Weights of a small transformer language model.
Size: 11 layers, vocabulary 10347.
Architecture: RMSNorm before each block, biases, untied embeddings, local attention windows, paired heads, gated attention, attention sinks, value embeddings, a smear gate, an embedding shortcut, learned residual scales, skips across layers, capped logits.
Training: 326M tokens, 4481 steps.
Each number is 50 + 10 x the weight over its row's rms, rounded and kept within 0 to 99. Layers, rows and columns count from 0. The size before them is the row's rms in percent of the matrix's.

# down: layer 4 MLP down (transposed), 768x256, rms 0.0627, rows 509-561, columns 192-255
# up: layer 4 MLP up, 768x256, rms 0.129, rows 510-561, columns 192-255
down509 113:51 57 56 45 72 36 57 56 50 50 38 44 48 36 47 54 45 45 37 48 54 41 46 77 66 55 63 51 53 45 44 36 61 43 47 61 56 73 50 53 70 47 60 39 55 56 35 74 42 48 63 33 39 48 44 46 36 37 54 58 36 47 53 63
up510 119:37 57 53 47 53 58 51 68 48 54 58 51 35 47 62 69 58 42 64 40 34 51 48 48 59 45 54 49 45 36 41 67 41 56 51 44 62 54 53 49 51 61 75 61 35 41 39 35 31 31 39 39 31 45 71 48 43 48 57 39 57 47 48 46
down510 110:38 58 59 50 31 58 55 63 49 58 50 51 29 47 51 55 31 45 61 54 38 59 48 49 57 42 62 45 61 31 67 56 34 60 48 42 52 58 62 52 34 50 52 67 37 46 43 56 26 46 54 54 59 46 59 51 52 61 44 38 50 60 60 40
up511 114:56 51 40 49 64 22 63 36 33 65 56 60 75 56 42 37 75 50 52 49 51 39 62 60 62 34 37 56 64 49 56 60 55 31 60 55 64 61 66 67 46 43 42 54 53 58 46 43 48 49 62 54 47 54 61 52 44 46 46 50 77 62 43 36
down511 107:49 35 51 38 54 37 41 75 41 55 66 57 53 44 38 36 46 45 58 48 53 61 41 72 30 45 30 46 62 65 57 31 53 52 48 50 52 37 60 59 49 51 45 55 41 50 54 46 68 52 55 72 67 43 56 49 56 48 42 36 51 52 61 53
up512 091:36 47 41 25 58 64 37 47 47 50 71 45 56 68 71 43 30 72 39 52 57 44 65 48 53 47 29 38 36 32 26 50 61 57 50 62 44 42 63 39 40 51 52 38 43 63 46 40 50 72 38 64 29 48 45 39 50 50 49 47 60 56 30 38
down512 092:62 47 57 44 42 52 58 48 50 47 46 65 57 48 46 38 55 65 63 36 40 46 44 49 38 63 52 52 54 42 46 38 51 64 29 54 48 44 38 65 42 53 61 37 48 68 48 64 58 44 54 57 74 61 79 56 54 56 55 28 59 60 41 53
up513 081:65 57 49 63 46 52 51 44 47 44 44 53 64 51 57 41 59 54 48 40 54 37 48 52 60 48 37 63 40 49 43 66 62 51 50 44 47 37 57 40 64 42 55 31 66 50 53 44 40 41 69 53 70 62 53 35 39 40 53 36 60 54 46 43
down513 087:50 56 55 52 67 48 47 40 48 30 41 55 45 57 46 55 56 44 42 54 62 54 63 55 47 54 45 47 50 46 64 59 49 45 55 51 49 49 52 64 45 42 42 61 56 48 34 48 59 28 67 49 63 42 44 42 63 41 64 54 57 68 55 47
up514 090:74 50 42 62 50 48 59 39 56 60 66 59 45 34 39 45 41 48 55 61 61 46 42 50 53 47 45 27 51 60 35 39 54 32 59 51 41 43 49 51 38 39 43 61 47 50 48 56 51 53 44 52 55 56 72 47 46 55 49 55 31 54 42 36
down514 090:67 62 55 57 74 43 51 45 78 37 45 39 45 40 49 54 59 36 50 47 62 48 53 65 52 52 30 49 44 57 45 55 46 26 57 52 53 41 65 43 36 44 33 48 71 43 57 44 39 65 51 60 58 38 47 52 54 31 35 58 52 48 41 41
up515 101:62 44 60 63 51 41 53 51 50 49 31 41 60 44 49 33 48 60 64 54 45 45 53 61 41 34 46 59 44 45 45 39 48 54 46 50 50 69 52 29 42 32 60 60 54 62 53 70 59 61 34 56 46 58 53 61 55 61 57 57 47 39 49 39
down515 105:52 65 52 50 47 50 65 61 40 53 31 39 57 65 59 53 57 39 57 51 58 53 59 51 55 46 44 47 51 56 56 36 43 40 34 67 59 56 33 22 60 50 66 52 43 59 46 63 60 47 65 53 48 48 35 42 49 49 50 31 49 59 42 51
up516 109:40 60 67 46 56 45 72 53 55 45 46 71 44 59 61 46 51 61 57 55 75 34 59 28 55 54 46 53 48 61 69 70 38 47 69 49 58 48 42 65 53 53 64 45 45 58 56 57 59 35 50 59 49 48 57 40 44 66 49 57 46 53 35 55
down516 109:60 64 39 43 41 65 46 66 57 67 60 42 61 63 62 43 43 46 52 47 52 63 65 45 32 55 67 49 67 54 55 53 36 50 46 47 53 68 54 48 62 33 46 50 64 52 47 56 59 55 68 54 59 50 31 37 76 62 51 50 42 58 58 49
up517 098:42 29 40 63 56 64 59 53 48 46 62 52 66 31 53 52 41 58 45 37 47 46 40 49 56 34 47 44 32 46 32 44 53 38 38 37 38 69 54 49 56 41 31 48 51 44 51 55 48 68 40 57 39 48 70 49 36 45 46 41 62 35 48 51
down517 094:32 35 71 40 50 54 37 54 39 62 66 57 56 60 55 40 59 67 36 55 46 45 39 50 56 52 57 48 69 55 35 30 48 40 54 42 51 46 37 50 45 46 41 70 39 59 50 49 56 57 54 68 52 62 55 36 66 58 54 60 43 39 42 58
up518 096:45 31 51 46 55 49 39 48 53 64 20 47 70 41 37 61 70 44 44 63 53 41 46 57 52 50 67 39 45 52 52 58 19 56 49 44 24 50 57 59 53 36 51 47 44 34 62 38 63 51 55 52 37 44 58 62 47 41 59 45 50 44 50 54
down518 097:61 60 72 34 49 58 42 50 40 38 57 62 65 58 45 47 47 51 52 54 44 53 40 48 66 62 77 44 34 42 56 55 62 53 55 39 37 48 60 25 60 49 39 66 62 40 40 42 44 55 49 66 60 58 57 60 43 44 50 31 36 41 60 64
up519 083:63 49 34 50 65 33 46 51 48 73 36 39 48 61 32 48 57 50 35 32 48 49 49 39 48 57 47 45 53 62 50 53 75 63 31 51 45 37 48 57 46 42 37 56 53 50 34 42 33 60 51 55 55 59 42 54 30 58 32 42 46 43 45 41
down519 091:72 43 40 38 63 42 39 40 37 62 43 62 59 45 49 39 44 50 57 26 51 62 39 49 55 68 59 60 37 44 41 49 60 42 57 42 50 45 47 50 56 60 55 52 56 56 49 51 37 37 56 65 46 46 48 42 60 51 51 61 41 56 64 59
up520 101:54 52 59 55 62 58 40 44 54 66 52 71 50 58 49 53 44 29 57 52 64 68 36 52 39 40 45 59 56 59 48 43 35 40 69 46 45 57 58 41 50 41 53 53 44 55 56 48 49 29 49 59 44 54 58 44 49 66 49 44 41 57 43 40
down520 091:52 52 51 55 57 42 61 58 51 40 49 35 37 58 55 62 66 54 39 41 49 51 60 50 72 39 52 55 49 50 34 63 60 78 53 43 29 48 58 64 60 58 46 64 34 60 51 60 58 52 45 48 47 41 38 48 57 49 46 54 51 39 31 72
up521 110:70 56 61 35 46 47 56 67 69 25 56 52 60 53 52 44 48 57 49 46 59 46 49 55 49 48 46 49 34 40 48 56 55 41 56 25 49 39 58 59 68 44 46 45 57 59 62 66 60 59 58 30 60 39 54 42 65 46 50 41 55 56 44 45
down521 110:63 61 45 52 41 52 50 31 45 53 45 52 37 50 32 32 64 58 36 49 63 39 46 45 54 50 60 55 47 17 52 46 71 33 53 41 44 61 38 54 51 42 36 26 50 66 65 38 40 59 54 65 51 48 66 47 40 62 48 38 48 47 46 47
up522 092:40 57 34 44 62 59 45 52 49 57 54 63 50 48 52 41 38 40 58 60 40 36 37 64 57 47 56 30 51 41 63 55 41 45 53 48 55 34 41 55 42 58 52 37 52 50 50 33 56 57 50 42 74 62 46 50 44 71 56 44 67 69 55 43
down522 092:63 50 53 59 45 51 57 39 51 54 38 58 42 48 53 36 51 75 39 55 54 48 40 58 59 48 46 45 51 40 23 65 45 51 47 61 49 49 43 52 48 57 45 53 60 31 51 24 36 49 55 48 53 51 53 36 64 61 55 47 40 40 56 52
up523 112:65 62 42 64 57 60 51 42 45 54 46 44 47 43 49 61 40 46 39 59 53 60 39 47 48 64 56 62 53 62 19 49 50 52 65 46 56 59 61 56 47 70 28 45 58 55 59 50 56 56 40 61 52 55 39 50 53 46 46 36 66 32 40 50
down523 106:60 74 40 53 51 36 34 44 50 54 52 46 80 50 48 42 50 61 54 57 43 40 41 44 29 47 59 62 48 61 35 48 37 38 52 40 66 46 69 54 53 64 58 46 52 49 32 52 58 46 46 63 52 55 48 61 55 67 54 39 53 24 62 58
up524 090:50 49 47 48 28 62 31 52 65 45 63 43 48 54 63 58 43 45 77 57 54 41 43 62 47 59 48 45 45 79 41 49 38 57 49 48 51 48 47 42 50 44 30 56 50 64 58 48 51 47 57 33 44 36 44 53 51 51 58 42 50 44 54 54
down524 097:45 50 37 59 51 47 55 52 32 50 40 49 55 53 58 60 58 43 43 58 51 39 43 55 70 49 44 75 41 62 47 53 29 71 54 55 33 58 57 67 40 60 49 52 50 77 55 41 44 36 39 54 59 54 59 56 47 65 42 61 36 41 59 42
up525 100:50 48 52 61 42 50 56 47 57 38 22 60 53 60 41 43 55 64 62 67 56 42 42 32 59 44 46 57 58 47 41 63 45 22 51 45 43 62 58 53 58 47 43 50 47 46 48 61 34 45 63 42 44 52 52 59 45 35 49 37 44 53 64 63
down525 105:59 60 25 38 65 47 45 58 48 37 46 44 62 50 46 55 42 40 40 42 43 45 60 51 38 66 46 75 45 41 47 59 33 45 49 31 51 43 49 45 42 42 63 46 58 31 41 66 59 58 45 47 36 51 60 55 48 49 46 50 45 32 53 46
up526 105:68 34 38 43 65 28 55 43 51 53 54 41 53 43 49 39 44 53 51 45 43 49 52 45 40 56 57 50 43 52 20 60 54 41 46 59 47 53 39 45 60 53 37 42 52 48 51 47 58 63 61 48 53 61 46 51 55 54 69 51 41 69 63 51
down526 105:21 60 49 47 58 56 42 50 39 44 45 61 38 38 45 50 41 50 42 63 55 46 59 49 76 46 39 64 48 50 45 42 72 41 61 61 38 45 54 43 56 53 39 33 47 43 59 42 46 66 67 51 64 57 54 37 46 57 56 44 57 47 43 43
up527 097:49 55 31 51 49 71 50 51 48 47 46 53 38 55 58 68 51 50 48 40 76 60 42 41 68 54 54 59 62 41 58 52 56 34 46 59 51 58 47 45 42 41 46 51 68 43 42 40 47 56 49 21 53 64 51 29 43 58 35 63 46 61 49 50
down527 094:38 57 56 60 61 27 44 63 57 40 43 59 37 68 57 46 55 40 54 40 47 47 49 38 40 66 55 62 51 56 71 53 42 56 31 45 58 41 54 47 46 38 38 69 45 58 41 43 54 46 63 47 44 56 68 57 63 57 37 60 61 40 58 49
up528 095:67 41 52 47 42 62 51 58 58 55 46 55 52 41 47 49 50 68 46 44 47 60 72 45 43 61 32 52 44 41 62 50 39 86 45 40 65 62 51 38 62 40 46 67 41 57 49 44 58 33 58 72 52 49 55 36 58 53 40 42 63 38 58 51
down528 102:54 49 55 54 52 46 52 52 65 47 66 46 44 53 46 41 45 40 31 41 39 43 49 60 46 64 32 63 40 49 61 51 59 46 35 47 28 61 56 63 46 47 47 53 50 59 33 60 52 51 56 52 61 53 68 38 46 48 48 44 45 65 63 69
up529 093:65 65 41 48 55 75 34 47 52 59 43 56 64 45 63 45 38 64 56 43 36 63 45 43 54 55 64 43 40 53 63 56 32 52 60 41 49 47 31 60 50 43 39 49 75 49 40 43 72 44 57 71 43 49 42 63 54 63 56 41 40 63 58 47
down529 099:58 50 44 60 38 50 62 67 33 22 52 62 52 51 54 52 40 55 47 44 40 50 45 59 49 64 46 52 56 43 37 38 58 58 63 51 71 47 38 49 59 61 58 50 67 77 42 60 42 35 39 56 42 64 51 61 56 38 35 43 44 47 47 44
up530 096:53 50 52 51 41 50 68 28 55 64 44 53 47 39 51 45 61 52 52 33 42 58 54 48 36 61 53 60 42 53 66 47 42 43 45 48 33 34 40 59 48 50 52 46 45 54 39 37 39 38 50 67 57 31 48 51 54 31 49 46 45 30 49 68
down530 097:50 51 56 45 50 47 51 64 51 29 67 34 54 46 49 45 50 54 46 27 56 55 52 53 48 59 55 65 55 46 44 47 69 42 48 45 33 65 56 64 36 48 64 48 43 65 51 54 49 60 55 61 50 47 54 44 60 42 39 51 46 43 67 64
up531 094:43 42 54 38 54 58 38 34 67 49 44 45 60 59 49 50 51 46 34 45 48 42 57 60 23 52 43 53 39 42 70 56 50 55 47 39 62 43 52 58 38 51 33 65 21 39 52 34 77 69 46 59 49 53 45 36 50 44 58 40 54 46 49 66
down531 091:67 39 33 53 54 32 48 43 82 43 44 62 42 51 56 59 45 48 43 45 60 41 46 49 53 53 68 57 60 50 75 54 63 71 48 38 53 48 63 47 42 50 54 49 38 45 58 56 46 54 30 54 57 36 64 58 58 52 39 22 47 50 54 43
up532 102:61 43 48 44 37 52 38 57 45 36 72 62 59 50 39 64 31 63 53 55 49 66 61 45 57 41 48 47 55 40 45 41 48 48 52 49 44 56 55 47 53 56 64 56 52 71 41 58 47 42 51 59 58 47 57 60 53 60 54 34 55 52 37 52
down532 104:56 61 46 38 51 51 64 59 58 41 56 66 61 47 40 41 37 56 22 38 55 42 45 48 43 51 32 48 52 37 49 49 35 33 39 56 56 46 58 49 59 36 47 55 45 51 57 58 56 52 55 50 41 58 47 57 45 44 42 59 48 52 46 61
up533 086:35 47 49 45 42 44 47 48 61 55 62 51 25 52 52 35 46 57 63 64 50 53 45 53 54 55 51 45 57 43 40 28 35 57 42 42 46 46 62 48 42 40 62 58 58 45 36 36 46 48 41 58 61 44 58 55 40 71 53 44 57 41 52 47
down533 096:46 53 49 51 49 50 65 43 50 44 44 48 53 43 47 46 48 57 64 44 52 55 51 35 35 64 63 50 51 77 42 44 63 55 60 57 62 50 65 62 45 64 47 53 82 32 56 26 30 32 42 51 53 27 46 53 52 57 61 57 46 57 69 35
up534 091:60 53 41 55 53 59 44 51 56 71 58 77 45 57 64 66 71 55 61 62 54 50 45 41 43 44 47 44 53 47 43 54 48 56 24 44 49 43 55 42 66 57 52 56 43 48 60 38 50 41 53 44 42 39 62 55 45 55 54 52 55 41 64 38
down534 097:57 56 80 50 65 52 45 41 63 57 50 62 52 68 76 44 43 39 52 61 52 41 38 51 47 55 53 60 51 44 50 55 49 71 45 39 56 38 46 41 32 44 52 52 44 49 59 56 54 46 70 62 54 65 37 51 50 58 53 50 47 55 47 57
up535 102:47 51 56 46 57 57 48 54 39 59 31 46 41 55 39 58 44 51 38 59 62 39 25 37 38 47 48 50 52 54 49 39 55 61 44 51 43 40 58 56 45 52 53 50 59 64 48 34 64 41 30 60 60 45 57 59 37 43 63 39 45 35 53 57
down535 101:57 52 48 41 60 58 51 45 64 43 32 45 54 49 60 49 52 54 23 54 50 44 34 72 30 56 54 30 62 48 67 45 52 52 64 64 47 47 46 42 40 56 49 67 46 59 60 48 42 36 42 40 49 54 60 64 44 39 55 52 60 33 44 51
up536 097:56 46 50 58 71 48 59 48 54 51 64 31 24 57 65 42 52 47 39 49 47 55 53 43 52 43 46 39 39 41 40 49 51 49 38 31 59 45 39 65 42 52 54 48 62 49 69 43 62 33 51 42 54 46 43 41 51 45 49 37 62 54 27 35
down536 102:62 51 56 54 29 44 48 64 61 66 75 47 47 61 58 62 59 33 64 43 56 48 44 58 35 45 47 46 66 48 36 52 55 65 30 58 48 53 54 44 57 47 38 53 57 56 47 51 42 62 70 35 69 52 40 63 70 48 55 61 43 59 51 49
up537 101:59 44 35 43 48 60 31 52 54 67 50 59 53 51 44 51 47 33 47 46 42 49 59 56 59 57 71 57 48 54 30 62 35 53 59 60 51 56 61 49 47 44 65 46 44 52 52 37 36 37 73 37 53 55 74 36 48 51 46 50 36 54 63 62
down537 098:55 62 54 57 48 48 32 38 53 47 72 39 66 46 64 56 61 43 41 40 54 59 49 49 49 44 61 64 52 44 25 45 59 56 41 58 61 44 41 51 41 44 53 48 37 53 33 42 47 45 34 42 46 49 59 48 50 53 56 68 52 60 47 71
up538 101:47 46 55 61 42 37 51 60 41 29 57 37 55 61 42 53 37 59 42 47 56 37 53 54 51 62 46 46 43 61 56 40 68 46 42 29 62 44 43 19 44 53 46 57 54 58 45 44 44 58 36 59 64 58 48 62 33 58 60 47 39 50 55 40
down538 098:48 55 49 31 45 46 46 44 54 51 52 58 51 52 32 57 33 50 70 63 52 38 47 54 40 43 75 42 64 43 55 71 55 44 46 35 52 42 65 48 52 50 33 38 27 52 48 46 52 65 65 46 45 34 52 46 58 59 48 44 52 41 27 34
up539 089:66 78 51 59 37 34 53 46 54 61 47 43 59 32 44 63 49 63 49 47 44 43 56 34 44 54 54 55 69 49 35 46 36 57 39 31 59 40 49 54 52 49 58 49 55 76 41 58 66 48 38 70 70 56 39 54 32 40 52 60 33 53 64 39
down539 093:51 57 44 61 57 53 53 56 33 36 58 60 55 37 45 41 42 59 61 54 42 46 59 59 49 32 41 60 49 44 54 60 58 38 40 57 42 45 40 52 34 62 44 49 67 45 41 46 54 52 38 67 62 51 59 56 71 45 56 45 25 41 51 51
up540 101:40 46 63 53 48 55 43 58 49 48 67 69 40 50 39 50 31 66 41 52 59 46 55 66 44 53 46 45 47 66 59 52 26 55 61 48 58 40 46 44 39 50 56 42 60 50 58 59 59 49 43 44 54 40 49 38 46 42 58 36 61 62 50 50
down540 104:57 40 50 60 51 48 35 48 58 51 53 45 38 60 41 38 42 60 46 62 33 49 40 33 40 48 40 42 42 55 55 46 70 55 36 41 37 36 65 64 63 47 60 43 51 48 36 63 43 32 56 32 47 53 60 28 53 48 69 63 55 52 50 44
up541 096:59 53 34 28 38 66 46 60 58 54 67 43 47 61 54 59 30 72 41 47 52 33 68 63 55 59 58 51 53 43 32 57 51 55 38 44 45 30 47 46 63 53 57 60 40 55 64 47 36 32 61 40 58 50 46 41 51 45 51 65 56 62 36 52
down541 092:57 57 46 43 48 64 44 46 58 46 56 41 63 60 38 30 49 53 51 45 43 70 45 40 44 40 57 47 56 35 47 36 49 51 37 56 64 53 61 50 41 44 34 60 50 49 61 35 51 39 32 40 41 59 80 56 49 54 42 44 62 43 53 55
up542 099:48 54 48 53 51 70 39 44 49 28 32 50 56 63 64 39 36 47 33 59 46 53 40 37 64 44 34 53 52 62 29 46 45 57 59 48 62 48 31 49 46 51 50 60 60 55 62 50 51 46 35 62 60 53 59 53 58 64 54 56 54 51 42 53
down542 104:31 41 50 38 60 47 51 53 52 43 40 61 49 64 50 50 54 52 52 68 56 50 37 50 65 55 65 52 34 52 41 27 47 39 37 38 27 43 44 72 42 45 60 53 57 51 44 51 47 48 55 51 44 46 56 46 64 39 55 46 50 61 56 44
up543 092:47 50 42 50 35 31 39 41 67 64 54 48 55 66 55 53 53 46 50 55 64 36 68 39 44 59 42 51 59 39 46 45 45 61 52 54 43 36 56 59 61 37 53 52 62 54 58 60 56 65 53 48 74 55 49 26 56 34 58 45 46 52 44 42
down543 094:51 57 58 49 45 28 43 52 53 41 45 41 48 64 57 28 47 25 43 49 43 55 54 64 50 60 51 45 47 47 52 49 51 45 46 56 70 55 62 70 43 24 49 43 47 37 56 42 55 48 64 65 66 55 54 54 44 47 65 58 27 60 79 39
up544 109:46 51 50 55 40 45 44 64 48 71 71 42 60 51 45 51 36 52 48 65 40 45 49 15 47 48 39 47 46 61 40 67 43 34 57 57 56 45 50 72 33 28 54 43 62 57 48 53 51 54 39 62 57 62 37 37 56 43 55 33 41 51 55 46
down544 099:37 44 48 46 57 44 50 65 35 45 38 55 39 40 65 37 45 53 56 55 45 41 35 43 19 32 40 44 48 57 45 67 33 53 44 52 59 45 42 48 42 52 57 71 44 36 58 42 41 42 58 36 39 62 50 50 35 43 60 40 57 59 27 29
up545 106:61 42 43 49 42 62 42 51 34 38 45 55 60 42 46 59 57 56 31 72 65 49 47 67 54 66 53 33 43 40 43 49 42 51 48 53 57 61 51 46 68 58 56 31 43 38 34 49 57 45 49 43 44 40 33 42 68 39 53 48 54 50 51 49
down545 105:56 63 41 60 53 60 53 60 47 53 62 61 45 38 59 58 54 50 24 38 62 48 41 65 52 42 49 43 42 59 55 61 49 53 60 38 62 52 52 57 33 48 53 45 40 31 53 41 47 42 44 30 42 51 43 60 50 31 64 48 48 49 54 47
up546 101:37 31 56 57 69 62 60 46 44 49 60 60 61 68 54 41 40 48 53 63 44 56 43 39 60 52 47 50 56 53 62 46 60 41 37 57 46 60 42 61 63 49 50 62 45 49 65 49 39 30 49 49 38 56 30 33 63 56 56 54 61 61 50 54
down546 100:64 37 50 59 66 48 64 56 50 58 44 67 60 66 42 66 59 46 50 60 53 46 48 58 45 39 54 59 53 64 49 50 59 45 52 59 57 33 41 51 43 53 46 36 43 50 65 40 52 58 48 48 60 40 39 52 44 52 46 67 62 52 73 35
up547 092:56 48 32 43 42 47 56 66 41 46 55 70 54 45 50 43 68 51 25 58 45 57 45 56 58 45 39 50 47 55 44 39 66 40 59 61 42 41 62 51 46 44 58 51 36 58 31 56 52 50 45 38 49 50 55 59 54 41 58 57 56 55 45 23
down547 095:52 39 52 54 46 48 48 44 43 63 35 60 45 42 47 44 61 48 43 52 55 64 52 53 52 68 35 51 58 55 52 49 48 54 44 58 47 47 45 56 41 61 41 54 54 53 30 49 49 34 52 43 54 37 28 47 41 43 70 40 46 42 47 43
up548 089:51 52 42 53 53 52 39 70 47 46 44 46 60 48 52 41 68 50 47 59 49 46 51 59 44 59 52 52 44 56 71 46 75 51 57 57 48 58 43 53 50 45 59 49 50 53 68 46 55 56 70 47 48 38 53 60 59 52 26 54 54 41 62 48
down548 093:56 46 57 55 49 41 52 43 42 46 36 41 52 34 44 56 55 55 51 57 50 51 51 52 39 26 39 60 43 33 34 55 40 55 50 49 60 48 44 38 49 40 27 58 47 56 50 50 57 43 48 59 54 42 58 63 49 57 55 49 34 38 55 57
up549 085:49 65 37 37 53 48 36 39 60 36 47 62 38 51 57 48 41 56 39 38 58 54 68 41 41 35 45 58 65 62 53 42 43 51 55 52 46 57 42 53 44 43 68 56 38 26 54 73 55 65 31 40 42 60 50 44 65 44 44 48 37 34 63 53
down549 089:64 39 59 44 59 53 30 37 62 33 38 38 49 50 64 58 55 57 60 40 54 56 39 46 46 60 49 50 39 33 41 40 41 47 61 57 65 56 44 50 36 45 56 58 42 68 65 50 42 57 56 48 46 39 58 60 45 52 50 58 51 71 50 47
up550 097:56 45 58 64 52 45 30 39 47 50 49 50 44 54 28 41 49 74 66 51 49 45 50 48 59 52 53 34 65 62 60 53 41 50 45 44 39 47 57 40 71 56 51 33 60 56 48 37 43 37 54 55 38 52 29 50 57 30 61 55 62 53 61 42
down550 102:56 45 54 51 53 43 34 26 54 54 41 45 43 39 63 60 55 46 71 24 27 57 38 55 46 49 69 61 58 45 53 40 38 34 58 45 50 36 33 34 59 35 38 46 61 50 57 48 54 55 40 58 34 55 59 59 48 59 48 46 66 34 35 51
up551 117:44 64 54 45 60 61 65 56 47 61 50 63 39 62 59 42 41 44 35 63 23 55 55 54 30 51 38 56 56 46 53 38 48 48 51 39 25 54 53 47 58 58 62 50 51 44 53 61 59 54 59 56 59 55 65 54 86 54 46 51 44 56 51 58
down551 113:44 59 46 40 41 72 39 50 35 33 53 27 45 45 60 35 47 37 54 45 71 57 66 68 49 47 47 36 47 54 34 40 58 56 58 47 37 52 56 49 49 44 67 38 54 41 38 60 51 50 49 28 46 41 64 37 58 41 52 39 44 61 36 49
up552 099:40 61 65 60 63 36 40 62 51 60 52 47 41 35 66 45 42 51 43 56 48 45 56 52 43 52 57 45 63 46 56 56 50 74 50 63 38 42 47 54 57 59 50 38 60 65 52 39 59 54 56 54 57 48 47 48 57 39 41 45 48 29 59 49
down552 100:35 75 65 47 58 62 33 59 54 55 30 50 37 53 46 43 76 41 55 59 50 38 56 52 50 57 54 56 48 53 69 58 55 40 43 60 24 52 51 57 36 35 53 48 64 50 53 52 61 56 44 59 47 49 34 58 59 52 34 66 54 44 45 60
up553 108:44 49 50 50 51 35 66 38 42 46 49 26 53 52 60 35 31 40 57 48 53 46 52 48 58 58 40 40 41 49 54 51 38 54 63 51 28 66 43 45 52 49 48 60 54 50 48 51 51 50 30 42 42 64 39 55 45 49 54 50 32 34 54 55
down553 104:45 46 44 47 55 61 50 40 49 47 46 40 54 66 66 51 43 67 57 62 41 57 59 42 51 47 43 55 32 33 50 59 53 62 58 59 47 49 46 62 34 47 34 57 58 62 46 50 53 25 48 66 55 63 56 49 32 54 58 42 51 38 21 63
up554 096:72 55 43 40 44 35 53 46 46 48 19 31 44 38 41 44 54 53 49 55 42 37 58 47 45 65 45 60 61 58 39 50 56 56 52 43 56 45 39 44 34 54 36 46 48 56 41 45 47 53 72 44 45 51 49 40 49 58 51 59 48 52 63 35
down554 095:64 48 45 66 46 31 47 66 40 68 42 69 56 68 51 42 57 51 56 64 65 50 70 46 42 28 53 51 56 63 40 58 85 50 46 41 33 47 60 38 38 60 53 43 47 47 50 57 45 59 54 60 50 49 35 50 41 66 36 56 41 47 58 55
up555 095:43 63 54 55 46 60 59 54 60 46 51 66 42 37 36 42 53 44 61 49 48 54 59 44 19 44 51 60 38 20 55 60 49 57 42 48 45 33 49 41 77 44 45 52 53 41 28 68 52 48 59 56 52 49 40 67 59 45 41 51 64 55 27 39
down555 097:52 49 58 54 52 49 47 47 45 57 25 32 60 47 60 58 53 40 65 35 48 60 52 39 22 40 54 56 60 34 38 57 71 43 61 54 42 39 69 52 49 56 45 41 76 38 55 54 63 47 48 48 49 43 33 47 48 40 31 49 38 47 54 43
up556 100:52 50 45 40 53 33 52 44 44 49 67 41 54 60 41 48 50 51 56 34 57 44 68 60 49 43 29 53 62 54 59 54 44 54 43 43 45 49 37 57 48 47 54 39 38 47 47 43 46 62 50 51 46 46 49 56 25 49 39 34 57 62 53 55
down556 096:72 63 41 61 43 57 48 59 57 38 40 51 47 46 47 53 57 48 66 57 55 30 47 63 56 36 42 54 54 68 40 51 41 41 39 61 32 68 63 52 53 39 48 46 47 45 47 65 61 56 35 51 57 40 50 63 29 71 39 44 42 35 41 60
up557 097:52 54 42 66 54 26 48 50 49 61 71 59 71 62 26 74 45 58 43 45 39 63 51 49 44 58 29 63 42 42 38 41 53 38 30 41 55 39 46 49 48 46 51 44 53 57 66 58 36 57 57 58 56 62 45 49 68 54 42 58 67 60 40 59
down557 100:43 32 57 60 61 41 46 65 60 57 50 46 35 42 59 56 49 56 48 51 71 40 48 39 53 46 61 68 38 50 40 48 38 44 34 38 47 47 36 59 43 54 57 55 55 52 50 34 49 37 38 51 48 64 66 47 70 54 29 45 51 64 64 59
up558 095:69 64 35 61 47 57 51 52 58 56 47 53 72 54 57 51 58 48 28 59 50 40 41 37 50 57 62 41 41 56 59 56 62 38 62 55 38 53 41 43 38 59 65 40 58 56 64 52 52 45 59 54 50 52 68 34 50 49 53 38 48 53 41 51
down558 091:48 47 53 37 41 42 72 41 48 43 49 32 56 44 55 41 60 67 32 40 43 35 61 56 49 55 40 40 51 58 61 56 60 49 66 62 73 49 41 42 39 56 57 54 80 60 43 50 50 53 37 54 61 53 37 42 46 47 44 40 60 39 38 46
up559 111:49 62 40 40 47 55 55 53 43 44 52 55 45 35 67 49 49 67 54 52 50 45 34 67 41 18 47 38 55 35 53 55 46 53 59 30 63 53 44 38 44 48 56 55 54 61 55 56 40 49 53 35 45 47 64 68 37 57 70 37 41 56 65 53
down559 103:46 61 46 49 43 63 43 53 53 51 32 45 45 46 55 34 53 45 41 66 56 56 49 44 28 41 55 37 42 61 48 45 40 41 62 48 59 40 33 39 26 60 53 63 55 42 56 53 62 33 35 36 57 44 66 45 42 41 54 53 56 49 54 46
up560 099:36 42 45 50 42 48 53 63 20 60 65 61 51 26 53 43 35 45 44 48 40 66 40 66 53 34 35 45 57 46 51 68 53 55 59 61 36 60 44 48 50 64 39 51 51 44 44 48 39 55 46 74 35 53 56 42 49 62 50 30 42 54 38 35
down560 103:35 48 35 41 64 44 50 45 45 60 27 48 43 60 56 54 43 56 39 45 38 61 27 57 50 51 64 54 36 66 58 67 47 42 57 40 38 46 37 51 52 54 33 42 53 39 46 46 64 58 52 44 54 52 44 61 40 50 73 40 51 43 62 41
up561 102:29 66 63 59 53 58 56 39 48 45 40 35 28 58 27 52 58 37 33 49 53 54 59 43 50 47 46 34 62 50 50 50 42 24 48 45 47 67 53 56 57 30 39 43 42 57 47 47 40 43 51 65 62 53 41 37 40 35 47 46 46 44 58 49
down561 103:42 43 68 56 56 62 39 59 63 37 43 49 46 54 38 44 57 67 49 56 74 45 65 35 52 48 44 47 70 47 36 50 60 57 61 45 51 53 41 43 55 46 40 59 58 69 57 47 43 52 56 52 68 45 55 50 35 36 55 53 50 49 34 37